Weights of a small GPT-style language model, trained from scratch on English Wikipedia.
Architecture: RMSNorm before each block, rotary positions, no biases in attention or MLP, tied embeddings.
Each number is 128 + 32 x the weight over its row's rms, rounded and kept within 0 to 255. Layers, rows and columns count from 0. Numbers have three digits each. The size before them is the row's rms in percent of the matrix's.

# q: layer 2 attention query, 320x320, rms 0.0592, rows 122-157, columns 192-255
# k: layer 2 attention key, 320x320, rms 0.0583, rows 122-157, columns 192-255
# v: layer 2 attention value, 320x320, rms 0.0624, rows 64-127, columns 192-255
# o: layer 2 attention output (transposed), 320x320, rms 0.137, rows 64-127, columns 192-255
q122 112:189108101170091132101100136133154120081139141168083101163057088145111148161159115109187171149096177117134075159145145071143084142162108163146177133131105120107137099148137122131142119127170085
k122 114:153167112106112170096111141086206149129100085174096111132101096092154138162179137084178094068098167127148172123095095170190184130158122123070080120141154142166128135107148144090087131181109060
q123 105:177075037101098131155138117056106165093081172111098134118115140098096163053108168115127024125071169117148126104144117145082118122146134143097141107097146094175056109106109157108155177156078120
k123 111:112122141109124119110154192207153095143178103124125149124053124178143146082175095105114104059147098144095116100129133213132085123153129131126117143120156122142107135140147145057166118142160099
q124 097:078093124103138124138095136129104109193158083145090143136138146124124119127125139049099113124162115115119135110144143080100095119103139176094124109092139115129117167093094096121162133178131130
k124 098:158110146173100143090101097113159164133124173100148130100119132067121129084132105151156090127119121095103125147154150159126111088174170084167131128088107110122105091200164091155145158167116153
q125 100:123077122126078115143100085083151127106133171094142164159108060080147133150111181135083149163132092086138162104113193042149099111126149166120109088104138126125146116118112134099127181108098121
k125 110:122154199168210178149095141195170124192135080105172064119075160155127090116116077112107148142140123127157131113172142122074193160112090089113119149156129120140122129111126189122183094188149094
q126 113:153133123114140158140128139211099083083099131112154124121137113082182180032094088140134130147148100108115162130185127047121131115197169171167149111157121165127173062090171104121217140106126128
k126 108:065139120174140131134130147132156129161211093114130115171151067113109141057098085163038204109066148177129105181038107121136128117090089104099133145106141102104138129084143149084126105115141109
q127 106:103142085166183148157090117133063088117132159131132090085192156138088101068161098137135133156177133121097094150144105175174136116137133168123118185160080115046087163127130139104189163090135138
k127 102:087155169164154124073112131079171142137157178156107099189101120152118114105151100131146132179147097120129103098157129113115155088111112142091133044173187141097128065173124107115137099107159142
v64 099:150065164145154114171180209119076128139159135091113127167153094143128080173119095071101203167102146093145117168150129125087140076133104089133087095096097136105135135129173117102165102112076129
o64 100:117113164110102107118158131178123118211148164190127145180129106107067137111143104147111133134148160146121160150143117140132152166058069144107115186201132160200084121165103102087140120140113143
v65 099:201139118167139134054134164165090180132078102086142053108140134107124133149153152074106125106102115141150151138095096121140103126136102127094201107138132175148131178142144129108139137187134152
o65 096:113191151053115124200138097116131134162174116137111190104060134141134137069122171146117139151117144165135079106156099192128122185160092105141127092106150160141156148111094162179149159151178158
v66 098:155131131112166161129089084130095154130145133172144140076134140158099097137087167093165095120173138066078125182125127151108077091122053115114121102212133145136067090152132109139148092139144153
o66 102:100139118106142152131105163079150150153202126124202109116161134086110040113154144074125077128131123111153145090151171157119118149084079154122111062138128119171127121064159106134144127137093118
v67 098:148091115125174121137146112099149129108137188090153099080099087141111110138139132080145087137105118103105154088149108094117133198146080152102073097105110141158131112140077144107156129172157128
o67 097:144123150153137123159116127135193119126155105077091175119165168038108151053094193092111167121158090183128126085089100095103134103163071164123178123148126143142100138150137113123136114090139130
v68 097:156156068090118124129162063150138180105115185095112150191103145170076130103120098135102100152129116145138143137121141113084193085099158091181131191082119121135098188197083140120142169048173094
o68 099:113135102099163083144106102125089175135146133100129159073123182155161212187113098114117101113104128066159101090084070096167188194114112127154121143106174128145155156140181113135118158124061174
v69 098:147118121171140159115162135146083162153146149126064103100118137119142076154158135171133135151144131071168120104158082191174132096118160101167139162175193123090111144090146132161121102134159092
o69 101:123114135093092145117091124148137167145094121152137153152100140149113118126121136084130160146109056169108085116112137123113084096121193093142140152132148196126154064080103143167085099149083132
v70 099:129092134125100096147171109108169104193094100076117140144189100140092065144121124131138184118109200078123136100091139110052118131143127128105044156000141139136093060114185152158086129151112084
o70 101:163132182170150068108148141160162157149150097188078150112132119108062064154088136169113160159125212089088146082123087138211078154098089090118123138065156155116109121149117151146143148154068155
v71 097:143129129132145175181103147131125191080121172166166116102145079094125135097101120071101119123092137157089154095108182084127106153085067080130109131170129076114160182139133176065084078161080154
o71 101:090101145139126148147134092109133184135131107214125148093117117101120103146158148097100111104126087120099129172124150146105130148117133166175105109152201098173100135131137135150154088099163110
v72 098:138084135060120050109084078084142085151153102124146159113167145078151138078076197149104114115108122118182128135142126109153134143118131156145124119068142107130144106090099133118104130066112194
o72 098:091125143132142120105097230173122083112136133089102189108161153110087124168128097109112132156156053105124096160123067142124099144138048135155147127080134130118125079096171092004089125124125179
v73 101:136108112175146125148149093117115125145184154077175127067170124126089124155090154134148108132107080083131140157084125111112163130135185163100151097158148113115152105155111142111150122136123135
o73 104:139153130099133052094164106130174133117127085086116118117127136094132124100144060078132121161136138147110078147171106105101135113075139103212123071119074177141144070108090131088105104105144077
v74 103:102173122106135135131121101107132082183150169120151180145118084022075141166096088211145194102128147134102058171106119065137107133132098126138154127137149132116123121171086083135191071145174099
o74 101:156110097142143134065137091030155167103140137141159095128117129163121094121101136122124155153157173169134152103160167131148143096119082140123126113103090110123117067127160154141122176134113130
v75 096:098164107122126115110094105131129103147154148074181156119069102139158167148101093135123090148181124075138043147148114183115086135098164142198086105133089140137138173152095130103108115093152151
o75 104:132163126122122143146173105041159127115120098105136139081151107084086176141153160160126130152147072085133183120165136112139178143060122122126176146121156106100151092084164156102109084099165157
v76 098:092130125164087121144115092131071067183112146116076106178161164142105153170170097136106136066105166195098139174075170158102152154135162165141161124149111131119123136143109157112167147096168077
o76 104:077143093158167078115109084120170086141132096120099126103120117116151134121123128116159114182121118128171166059136104136157147123137091136179075129144103142129135096096130125087079127112137114
v77 100:066120149148151104123122163121185074199096180133177164077105097164129110120157120162104112106096109081096065075140161156130131101188087142057113101127161115131116128152101132192129108154094107
o77 101:152065096162109190111160147160156150154095107124178105118111145111111160096091141139100112128116111103175111140108119105136058146149191122145125155133169144175155071064096159064139118068157083
v78 103:155107137145171142144104127151180149104099065136130087101147075128153130080185140203139146126106076153113119041183124141112149126068153076094109178133141123115122130107065082136069140140177078
o78 104:046184138153083154117143181134185128190092131081095174136111125168100105111106069130113186101070114127043180157131112084141168030115101157115166153102153077125139178130129123100169104080149166
v79 101:144134136125091159061130149157120130142121099127109165134130120152133116112102101141118121107155105157099099183145147116115085064172122118178170097168129145147088168180162116089143134097127075
o79 101:082110177150121130101151094140191132195183091192124097105111118138098148122120137154144081099153143168099103167099153087112123094117141156126079157149118162062122127094127110119165117095111167
v80 100:124172176138092084075187160138106194111142154083104066124113098128169138145142179130111107140094093113136135133139084141143136179138164079098141111142120128138163151191132113211135181126067168
o80 101:146128107115146061173127110125111229100160164117106052138079177123112115097181074113108132100135127137100128114207116135161115132152137123125162161110140131113142137083068136143138143121090175
v81 097:132107118079068131151118059151167112114133095135096160118188049109096130127091163096102112095159120106155086177138081070120163096139086122144129157084133160163135070168110129139120171097102130
o81 101:145116179086154139075116162104134141159175106126113151137093185159138093134133125131151120107115152139047142151101139145150095163117119140124075135119122100123169189113126139113149128105106117
v82 098:121142146149142146148148111059091062134169103128191129111107126137146167116149083127122123121122168103139152125096167196118095109085130136139097075129123140105133145101187138134155086187108132
o82 104:060133179160073088094106128141173032110143102139135104131110119148097127131144130123140110071103163111130125101142111167153099149077186067148150187147151141144111142185143097121100181142153167
v83 092:109120110123191149054090147166099163138144164147093126165119163171086121170095160120083129103097144174063108111112099123181114123104139145071090174106192077107102077104128083123131094115110122
o83 101:089095162115162218132143115103171127117074080148147094120099165148047079148111158102119160095074138154128120082127113133163131153111145114144129131111159160148144166082088147151082119086182172
v84 101:150169108100113154144158151133090154138099174121143118123143046067088103100133124136130109099161102050094127097121057168156135138141131114101111183110142101110153069136135088133133091143108184
o84 106:148054153155112146185166148134145159110146095144116187125142188175099100099159141209191199108034125211127103168122104212172106141167135149110136137121116137168171146158128167132181150131121186
v85 096:123129156131151102086158106133125152097129165136145038091155160165106095131115116095125176159090131094055114101140105168183148178155141130126107096096075156108156141138125153111158093154128170
o85 103:129160179158098177124147154134150142132118200109124148072066138105155109150132171095096100116130105098113102171105112153137121124106109213164155125127177099157190102114166154063164085134123156
v86 097:137136154122103136160160151144137133158144081110118152110113101132093180130186217147113113147107151108147116079143136114095096110120153139157112101148149086098085132123128142150116122132061169
o86 103:127152109142180098210135115123062169132122116137098124151170101169093177111139088151139183135188152064168120104120104071091145122137112144176133144114122147074164103121141114114101118137102140
v87 098:102088185117160115099145112117099084103169141120056108145138065211098118127087122023123126140237053102126097150215173153102118144080083085087091146135129193143120158112107139142148132147113131
o87 096:124135108119137130155176061174158098163178120111128143109172188069110060129096150128159107157110065190095115144109191169155136206129066084055180163151126099113102185141114125149119105137115113
v88 100:080067098089121149120210189146145138153142143124175093151149116119086163095135131132097168156088140099172134128116162131125157097180141182081104159061087104111063125103111149150107116138117113
o88 099:158086065149189134179155134163169184125144125133126156149190122127140137176123112109040113139100163091158084109143113128184165110121125192173168102093132158120098117149122174137117122096136114
v89 098:160134170118124140177145049077126118151132158086144121149115149176172142172099164175148069145156198125127144100056100173085146102164146186156125127189142134153190106118110165085180126126148164
o89 099:105115154143113100138128130146115134092185102217140157123153124134130156131115134129167060143171088063088146118184067117154059154133131135126125151127082179075150143178139079108104115086124101
v90 096:123095125062083097116159167097204162127131100134135186204119110132196148089138097151120120076084104151127150042102107128114138142103098118168113172121125157132135140144096164143187175192108105
o90 094:109151108163171124141152128136136120046116189127166103126123119134119110177107062042174139096213068178103122120122095153107130100168170137052121130151160126159180130117127063114135061160175125
v91 104:099105133059114141118129143116117143128086156120119133117142132199116072131082187097137138108175056071152153126148093144177141132033134126148124134102157114120166144113092204116105146094120119
o91 103:150129143070128210118106140094118140124134139129158137175116142121108185142100137125164109120152117087047142106118140130113178114144072156131101072098136189104129099164115110139075124176119099
v92 096:034067114151090114126137086183156084171163095135108133176171138148094129076118120101108135139152125149125131149131215102138119110110124163126122125121086139076127177074115166168122118097150089
o92 098:089141116072117148102081168153162126110096103134176192114107155137101168111141164168054119134129144112145095107179110129081132099128147149164104105129128125108113128111124123113133136085159184
v93 094:159130103145117091139163131167074190107113201127112188110143146156160112161126120091156060103155169097086162121117121122139148118112146157137128110143120083150146157164084147113116159062166119
o93 095:159081068128168203142145175084108146125140113129096158110133142125112185102096147077089120138145093131130116115137187114143117119109151120119092168147153134054129153147153137140200104143121136
v94 099:121143137167094104116140050158122065104127103127126114145158162106092102130161104105144118071164123167109181153148071141148167082076132108151154135120125124133149158143134104122109096140129090
o94 104:086097155101092115113121128103058124128171096108102098179108177187228132138111142129100121134171144113154140101117110107120105161117158137138157147114144084097076153163104114097096128140161142
v95 098:124147139131083147195181156108086097162193076167130193075141179088134137077095156145070113147194102087153131160150089070108137112099183141125135100105139145202093115143114127167164116113094061
o95 102:125053103123191083107124126152094108122169162128117093066116150117091147161087100169116130162135119146127145121146098148142106109125155066126077093123114090155129147152172102079145055130124114
v96 099:190146151150150097167114157154149117130157144093113183171100097087057164167048141146139101126078149098184083144086138110180149101115118112132124077172160151180121150109127138160153148147139148
o96 099:170170163055125145108124052100119141078152137141124144136148129141128122112141121093157130158124191070163074110139136152124157113106122138138088121093100110129150167104166100156192125125156133
v97 095:079120126147189147138167107108156181115061165159126148090069149191076154101153140158105103149184211104090092129154153089180129086107132134144149146145114162136094160131071138094151162137118103
o97 098:140122149151167130176121123112109117140132094088193086122192119098074140108122105206095105067115165102175115108158151078075077111102102112134105140100148111155146119104163151193110153102145103
v98 094:161100121141124109037127064163077069121115183038119149123118107102115148115139092138124110177140122082172097169080174143142167114156177100153207152142083179132056153108189121132126149097112129
o98 103:201165135134100108077177128146164104154141108127132117057115110142181095106136116099174152111126160109203094144052124106155162114115099146121172136088173157118127085109126129147112076111061121
v99 101:155105142124115084149165127188170118152166093114124154071147158133048094162142112099152111151169173029108114080102132114154119158141128198129134145139141153128105060070135088140107085137095127
o99 108:092113152151127191124118124154105136127140161100070116137098080114121141114129094145157120156137198193133180101087065084101142159104131070126129118194115164132136150121128133131115109140156109
v100 097:097147106135108175129129123129107157137114109133192148142144125083130108125142117126154112120074134142134099138131134210132131091139124087105138176208192136135162159152128152117117179073119155
o100 103:074134120000172146153116155121112200127132103151099111052144104167102095151163182115083174107166121178212102136088100155135137164131072131078095053156124125137115154095141068096103104122122126
v101 103:084077141171138175172164094109071165086120144132141118080093160165097149099123094070125087154194171119151168096031164177148091135174124127169112139115103124140100062143193204106119130145147117
o101 114:124151096128125177163113112128131073114149154102132130076143123129152094099140165146126150162155112130103101130233108151160160132132130170136105179166168108127196109201176111136125134115152152
v102 100:120099156092145118100107163122125168148080101119113101069137136189129138089151120204137166210144189187121150110091182152154126120102152171115114106062086116069113058105160136108128098093154123
o102 099:087138094118125106109149182198117125161088127126129148156090140035086087158163164105084081100150093089142197123116148127149134100081078092113130156072117181159145144150084112127084180115126183
v103 098:068094153123112118125101185127167078086137165138110128151141071095138047118111140083127123104112143146087084186138092100142151077133135181110151119147127098108107160092159107160084087096150118
o103 100:118131103111121103172131070040148193145106071135134136159200120162088112114147131091132161140091138138142181184130134071149109134131144145117135138098142058113180136146112135149086149092111152
v104 094:078139156105146089146151177131119126076191118092096153195089094158167114182178169149167126216123144107124135191102151158095164180153076100204130116065109115164091113148058109069097101093123110
o104 103:196184140088155061136113127084087083078073136139071170141102147161146079147043122170134115108155157105210166124139154065165114097088130158140131117135178133105112155190072096111114086095144138
v105 103:156065162128078075126192052160072086122117126058098100144148206097156151116153106066095085104139171077144193119125123127104092107093101116114108149191070097099174141074155143100121162165099197
o105 104:212116092140068084095168146124155155144151119155172132150176156174141100136139097075138106215200141138109124138151069112112116107120100122136111129111158127078062141089150082039119141103157108
v106 098:145191140100146082086120106140177107106222082176108107077101130151100199051171039105159093126115154138143095164134106136107102120097106081124128109116097143082116132141130121155130149149104075
o106 108:131180117159144083108159178093157125114128174106133169112065154112060200118136073151106150168096188109138139158095152093161180134083137151127160066157138099078153145108125109089095148163105131
v107 096:119156102094120183144093137112143092100110194148095092099095166121115078104176113136101132133160163119108115130174079134113117160186123121112139105160086147179155159150125112126183183155107127
o107 100:108115140123137172136117178102156093105122124137134150125182163077146123123142170102064166049150112139119124133147119168157144067111126129142152136184174132108145118141151207120139085153113136
v108 101:135133101118154180127093112111134133100124193178164122072143081064168138133108073075049131181111120165111184142130193114157099117141118158109066132154087106121139114156146159161181141201149054
o108 102:157117117057104166125122095134154161127144137096145104121154138072090110072097092110099133113140134111124151108150147140113166190131117129141145094185143137168150162144102126120141184104155072
v109 094:119131121149142102172130167115118102065146171134073067119179136148100150140156103124089130141140099128122079101178132113088151197128173104164100085176151131090170123169145135026077177146125094
o109 094:134082153085131107081129112081097205182160165138158127115097133108128080174141134049098108127080134039099178172135164117098155104136160118119134163116100190133114102195142120116142110189140128
v110 095:120149157117107097125113169146155179120128125088130055155073115133095157198128127085119119145100129109137097140121166136154158115109109131204133097149098126098133133144095094106096110125126108
o110 099:119135104083145166149082110148130074065154101149100184127117111210110138133116162106143113123103167147134165182166161112193088103156141099110155117110135164165086142128121105147095211124100088
v111 097:179133094093169102147054158152127140102076167070128146081178158119109111129104197168116119080161143121176136132141160136151150176143101149150112135158102133146153188216123114133197169146143122
o111 098:122126043094091103147129116146126144133119137124138094160165100170092162102120140162118133109072100078117108131156121090165157116152063145113094135116097180230175161095156171129125141095080128
v112 094:113114182139152124134121104122137078135126152108075095139070113143108124128179148176180113181138157141091110090131154139175069084077091105160169129089114143165117155072070188097106086153103124
o112 102:094137144139122102146129099084185131134110158137127120105148163170155149100156138121150136085110161154127115089129139116154118142055122098111113117113186145101144094160135135159094099144088104
v113 096:145120112215168135122120136144154149155151173138078080084053166149144121098068131137097152076118139070176115096112123130181101168137126085152138098117126122122111114125141156127100093146125148
o113 104:170097098106173111077117160102108074136136115185102069141140139059118160139170139089151134167108135071175123031138168075130111127102108102106126158130129094085151142170120153112093147228118094
v114 089:144159109108122111156114114126090095099054134180159143120132119094139164081190202097130133081149136147104108134132142113107145095111162129138159123171118114125102173141133138198154128089076160
o114 094:088119102155098070162133143107077140133176141153148151109075175160149136094177134148100102098131150197126100130127117131143177142091131112120115140051105151102123119076176095111140142132120098
v115 101:131119096090106228195157120142119078122133112108096139136144084151186148147058116092143131109138126130121131121109142116138116134125119132082104157111119122139156048140141107177144134091126113
o115 104:102070105068109170131116093130087106126096066128136099071215139138086123117137108159152120048122143110129073124141135160131150114191126096124106136150090150098136137149157158140095086139154116
v116 100:118076142180158111121124155140119173163142113063205091104191093095173106155138157102139101137065141137118146159114073110097083142126124155156124157129078143054159168165096139083092174171151157
o116 103:218125154131056154148106105147183140143158116083124088126149074118196114178127147123077136138140137141102133189159103189173100130113105114125123112099066128075104121066132082159147084177185153
v117 098:097123137124196193129093164118101167104081175154100164075109121175158138128199140143159088140088114128110076177136190138156131110062157142137122159127148155114172142153109080125097109115146160
o117 098:145139095122152126081144147094133194154051106198088102178126081094141149126158109142133081125084110123119113117140137163126125103066124133107121136110161151143107137106136097139157059110132122
v118 102:176151146079125157133115124153139166079146129133124150098125153150142143126137126119148109154137109148145124100151095088199078159110129144120134139120129114115174115186126169146162173124131177
o118 103:053084040075119163137147092141099107145169105148150116092137138098157146151114109125129110182143131106185176137124136165063125161098102143161106165142101163177126121125172105048154148112128150
v119 100:149116101201098175153137135112103063140117067058138121145124153106156140099120110095182184134145106095144117206085113154100122143110168115174153163147101110153130137126117142134070093159156193
o119 102:152176117111098167087168131110113149163168137194139101110117097143112151138121123137162079117101209118131154113120091082100125151135131150131156140083116105091152129143064125133162103135112121
v120 100:098118117099117069128165157082158151123141107134133124156113170121180125142078195089108101123091144100212131080133121150074172153156167187100121081120174121077174135191122101102176156087152127
o120 101:118160171152123146085119075151083191124156153127116148110103122109081190144133117117165152102119088084103109107222100145111124123139129114089162187085107133131158135202166203086113099122141051
v121 098:097116132086110175136091136134180112088119008210079142123164159140142151144149171161082179072183146112093166082067098087124128104096155124152106148086151202121163111108126111120165079096136154
o121 106:168155128147159088116096175150134130094094138176091134084137112091145109158110115097185125089128123086134119108152067097164166181157158158102130144092112147112165111123157101122156115121169147
v122 095:140125111123139181119112171154148114158126117104106132126131142199182126156100124093095137143142090120071109109130137072208151157125139107126112156121075079118149108148138138147127052212129128
o122 096:164045132168147141167135141107129090150103115093146136047147107055155106091097086129149133147128159145102149122218179117114122134093134119101197166094119162153100100163156142152179119110140198
v123 098:142144125191095143155135081102113104123108154143125078099165110153122151126188103112201095095120146164112165102074116209069153139161124073150136159137161141126154136147154194144100094171123111
o123 099:082071136086159148126126140126152139117122069107080136116109160175126101123127128104155109107160147167123189129126164135176107064182143118090151166139131153178102159106138115141142154117078122
v124 101:156103123125119151160090107167165132111117091152135125151146131085141138150168154158112155072132132117082071148120103128156061094145123177084086192161131081084157158132088133133136079136105053
o124 102:114172148094171146113166088145163154138125184190133148089152142165080092116089147132102154161078152123123162095144133120098043122138118099177117160125104114115152074082168109085093113144195130
v125 094:100151140150155088109068167087150167119160139096060087134148146119081151103146104139139133140108148184176131106143126124218120149126084152110135113155098112160117133162146131095155105133121168
o125 102:169161174075152150090087120144140085099136134136144132110132118100124104168116139099126152189068128084115145130077159144098134055059139047138109118107131122088141157141157170136131118040102110
v126 097:148145108210098109159104097061080143123121158131143139127131085136141106112140150109113127121164113114129115197100150133132119136190158130154147165083117152104148089130105118161114163131100093
o126 103:092118101128167097185130095164146157139191119118141115094096114144111080111165128128152101079101089074027125131072066155131145150164097110066129115195155116172150148144136168114128176180122135
v127 095:094174122151140169161117122139083159106101132144125133144110023178205156135199138109138124105101074136117123128157087118164135145086118125114150177121170193189142165148143116152117057059131092
o127 099:179051103168135095176168110082084115124148144141141096176137115143144107079113043099130099115143078196055076105195192176115064128101137116127135125142146099078174148168147109134179140093146103
q128 112:113088059108095178059127117118116137102156093174136060065122154181116139127118147097126127133164088134130158079112055119146130137139166136136159106116167150101133117119040117114060111084166184
k128 102:147128136196146149192089165173110097063117104121118108112144091078177044152117138127122076172158099182132057060119116142144164197136095163126070091117114172157114117110121100136168143080187198
q129 089:120089067128086147119134115126118108124178108136158097092114127113100103156101119111115153164222076121109151074105066096120126171141132211125154079064141151090091117164111165175066097127117138
k129 085:187132175133177146137112115160089127104144124072105147142181119056181067097125164090098159139115112156124089119173103176130163172093112102084110123168119131115088165134156112088125208082150117
q130 084:107149127147140137104148150167133147110105097170095195063109099150140138148110106121092139140111143086107161163151162139098125161099184098180096113151144065164180098127113119043151126156174085
k130 097:092158133124124182119127113061137152133167093132141100139091110132109073124102160129112147149173118142122123166166127143157088094151167121132075132169088145122110179129025123115109124101122082
q131 080:115142153139112168126119076151096114120152116125127103122121148150124151106102113122108117140178110137090177067134082129076146182167161119075123126080210089122101141169090135066103091167134128
k131 079:129146120168135164151135115183161108104153126151163128108110091156117108159170104107065101075089115116101152109144094086102177126138109160157101141086116155145144123125111152106172167106091185
q132 080:135137051155166134047128102140172120087091126112115078098105127166096154112089127100077149153178114178119149087121106139117153113134144175179072120129121147123159112123112126085110119078093125
k132 082:181133114138159148122134113080095169116104098124087095098111127111145128127184123095145112068168101110143110165086167089161170141084109129144178104111176108107135127095122098159134129059089112
q133 088:186096157101098111173146134125073145114164144116148148123145164130157165113137028108108099097123106124105102123086074164135145107190183075100102135076181104097138127139167113173115161122153119
k133 089:086120128123140114169150148125135120123088155170154099142134148126165130130169096089168114208134170133146139127166134146109133088159117126148100146092137161144180128110078109163096072095111194
q134 088:190162107125169153146096096116131110092079082134138073098104090149106145193119124123031158160172129104103151092115104150145111116129146138132139044125161179145111149141125121177092148086141139
k134 082:119102091149138164131151056094143114145132149113128100104142130110130108165207114134154107075095158111115126100102167108137134174085072075067124055081063129118155135081165140149143148117104082
q135 093:114114102128118115102153185105090084090147108091131136157106133074081103153145081171145077119137109163154141117090133166111140131169160108096094093092157072114104166157184117158067134134132129
k135 091:080095067129112138094135152087177129126036170209115141103122158108103169134133086143088126179120150109123138148176138161145132118123196042106129132136085118129111138105173121127129173184134166
q136 093:113157079086136150138182156138106124128100133154104129126113113108109117091130178070102098113125188056072116150111165100111074115082148056107149139171160105168096102146140122112120109161158088
k136 078:118142115162064103091166153182131095132120169090103094142049174127174113190082147096117211064131131158093143147086122123089117096142180130122152153068084106133146139081111135134130145140127107
q137 083:144076111117136140119096136135155124112177102097111115075148091112113112128133065175102112071159122079116142093110103087158148158162228202174147136108184149078112092138148122190081145124153122
k137 074:167089146102102123138116115104166138124120191064116115127155126118151068085208126097101139121105126129148105131105131098123160134160126059102134116066127166096108140126100131167094121175139108
q138 089:134145141085093101123163114160151156130139121150145159122144117136141070162137118142090142093151102116181075129113110093155107152105117156136121099140150140135174086139138144151130147179107091
k138 089:083117107097125098169109114181150181107107092177147087146126127110120144094076124125162116105110176133107200141123104096060134163152174128176128140113152142155189085110149162151108073115120144
q139 075:145126149072182112127200189121143134160124084146147115169090152068156130098162103123137103144091135114148133172121145148080181112104067148179153127153095101103135128132135130123113086170109134
k139 087:137137129129115126199160109102129137164094067177142152104147173173130120174095095188140184145107109101139132090127113136160146151111194147082155126140088203111112130169182144076149137130098143
q140 091:161100187124136113101087178106190134167102112137106136094121065121114161200166097129124155120117107078178143174144196169143092089127102065203166147109135152113145152151112160169150105071129129
k140 100:148097100106154133107128163137116157171173119135084155118093169081109068114097158087073116087102132122129132111128120151087101158169123141068157126104137193184167140088131093136231137118131183
q141 094:158172167113088080088133136094131153164141186134088175074145171139123153187122174074174078149072154112158090140157164073146108118132115143140112102126108125106118127120160091186167115140173086
k141 104:188097101121138143133097171131094155160175180103115104119179085166107136115097113131136116113137093146155100121210161104150126095073069090134132102171151152120106139144125139107088061149164135
q142 102:100148157137166135088129107085081067119120122097134153160117121100128130132125167163197114140125084113148166164143146127178113117082124076158085138155131153112160162105165074144162171186100087
k142 076:129132193167127131129100109158137144125054134154145113178163140081104147165132146126155102138085130139079177099142140083104123098135114102121122131111141180139128114171127103054169117114141153
q143 096:085116174151135142165099133143111138154092185094162005117093193143187148058120095160104147164135094079166177150202172187065130151092113129116120197119127098125147174136133109108147129151113110
k143 105:113115143139131119126090109159135095098129123135120185127185074093114100094146087193137096158148086072135131073098089149106109127068031127119104144172123124160208075106139155117179133134158118
q144 097:123145098144115124126126097118106154150089083138154165210106149159137135094127183140167132154166129127128128155200165114086145090041120175082122169204124080122140150143207067076150139137150052
k144 070:172142180124098144115184122150122105164136126152182086105160134155131141151081148150132095139173074134091073098158106110141119213090129171160156130099100112157114057153116112132182078123188142
q145 113:075117110094135150122075058192106155130138158102129165079122106198119162175110145100136142104105158160159121141149143158111157128100095119123151105093126136111145160121165080180083117109127150
k145 105:120115094130135060158160086094094122163110149133085115160094086143146163126118123102168119146146130126159110152120146073130143077118126140163180142105156159143067111155082153116108145130115126
q146 114:113129165098137085143154094136085111127126167145161122119055141106104111133137094161175132143088081114156139191153139142116128155114186116162122112119145172194160109095156125190117167134188151
k146 095:047160146154161155121143027095134150127121130164137164106178154150091106109095126121133128102180067113155178087168125126118143100174130156119133096135190147124136091144148154149109112112144158
q147 108:129146155135172143092148129144154174113132100138121123144072140176149092137116156120142128126202131138088100108093114137179094156116029191198086105173132130149088187141117102103115046101119052
k147 104:098083093107201096107116110123137140130117166092114179083162144127169098102116107143145134169109160085132144126065149091150128111135131078079122105169167105128080156083082130117107162121145115
q148 107:189146121103143103131096105115065109081163139115098116109075077142084103099079106135115129112113169109175138141107127096140131156096139072075149048082165125142095122137136129134101091127167177
k148 103:148142127108134164068128141079073059111173158060142121128089072125130146175140187104154147097103192145099091112113157097131071126137088132102123113067122146163120117082134121190156174087124103
q149 115:139090139115088155177073108160169136095142104136071151153206114126138103183183132136094133100131179167164114106145100124126196202148111145125130150075091135148062090135203138146153031121107086
k149 109:141160132101142138118177193152101120152159120112033170136126107172113140082172144107134086132126126130145109126122078139137063173079119131070101156150124123122132123087102090134162154101140075
q150 110:127168190120137160106095100161125089120233122122080071150143152097139170162089120066125122153152123151139129145100092072117123179150130116163160112099125165130116153104151105175106145128178168
k150 112:206088110109110046044123167142124167124092142138106183121128161123146078119155090112083075153108125164185154164132158201191153128112199127137110134113165130073152156107106084141125153137125113
q151 104:106141100101124119087086112164108108114160142148103180162122116181106109093188116142152094049143050081105112121080125177145138198151127117093097168139125078159208096088106137193161149128148152
k151 104:059145143100100131145104119114118071088062174125132136071152166066115163155173115134184163147129124090116170170119183145091136084181158127131107105098139098084183094119167166153131093081105097
q152 109:076107164137124108085190127083099111143061195098158137092132157136248156093146113138109133173099101108143069104151100127164110147137113169132137060228126125123193172139116139125122131154100107
k152 095:109133143141147071104116123091202202122129165135110107174102155058169125110142115122183176128133145085128173137128144113149146067151172070117069118202111114153131174101158136124059114131087101
q153 100:125161092124139103164079097110057141126122090081138163167155141131067139121108156117138131120138180108137136105125164157108119119121194158075103131181127159105118080154147154152185164138094136
k153 095:165102120177132192082153072173129161129161139101146102157097142151171113140151073154129111163103076168084112183131112101142150178093109183133111183047157128133110039135121110124155139133177134
q154 105:066116203136163116088111135116102150090120094129118131138153145084143124125110131074135076142161127127145149152089181137134140141120131138158124171171148124160104113140198108135118133130077121
k154 103:086107172143157099162148138147157169102157196102122114159129045077126134064118150168165148155081122113133138101132123129132173130137213112106141060197111170212152144114073109079109150158164116
q155 116:119132078072179162108175125087078144167166168136078154109122173106133226213079118124143094092106124070132109123105173135120158099151142102140100145150169114157115117064152120150101126133145164
k155 116:137106133163156068120116155091156090108134139157130178063155110136176116126090100052145153092154085140175191147108170139122142084170157122119144130210123118104172142117196119143148108133066147
q156 106:094154165096121114101149099114121210155184078117161153125131093157128126172118118150097138182121170154202115142115127164154150135141155106164082150064160083126211186111133100149153126132107155
k156 102:147088184128104154165086133138048116120137160099151102113151118077128133123092062075112165129157118097127088153146117115078124150142089135150128158110205201113175120145100158108202176119124126
q157 106:160140116101165104089125156179092177096175100156064114117109061148138127184118088104118103106146159147111141139111112140102173102172125160144182139134126103175129143097149103132075094134118135
k157 113:127165126109093192157132141154115113121137158085203111158068160126115072116127063088049126122160124162141131143183123122113156087119188117115124095161116147086095133100125192083107113146166134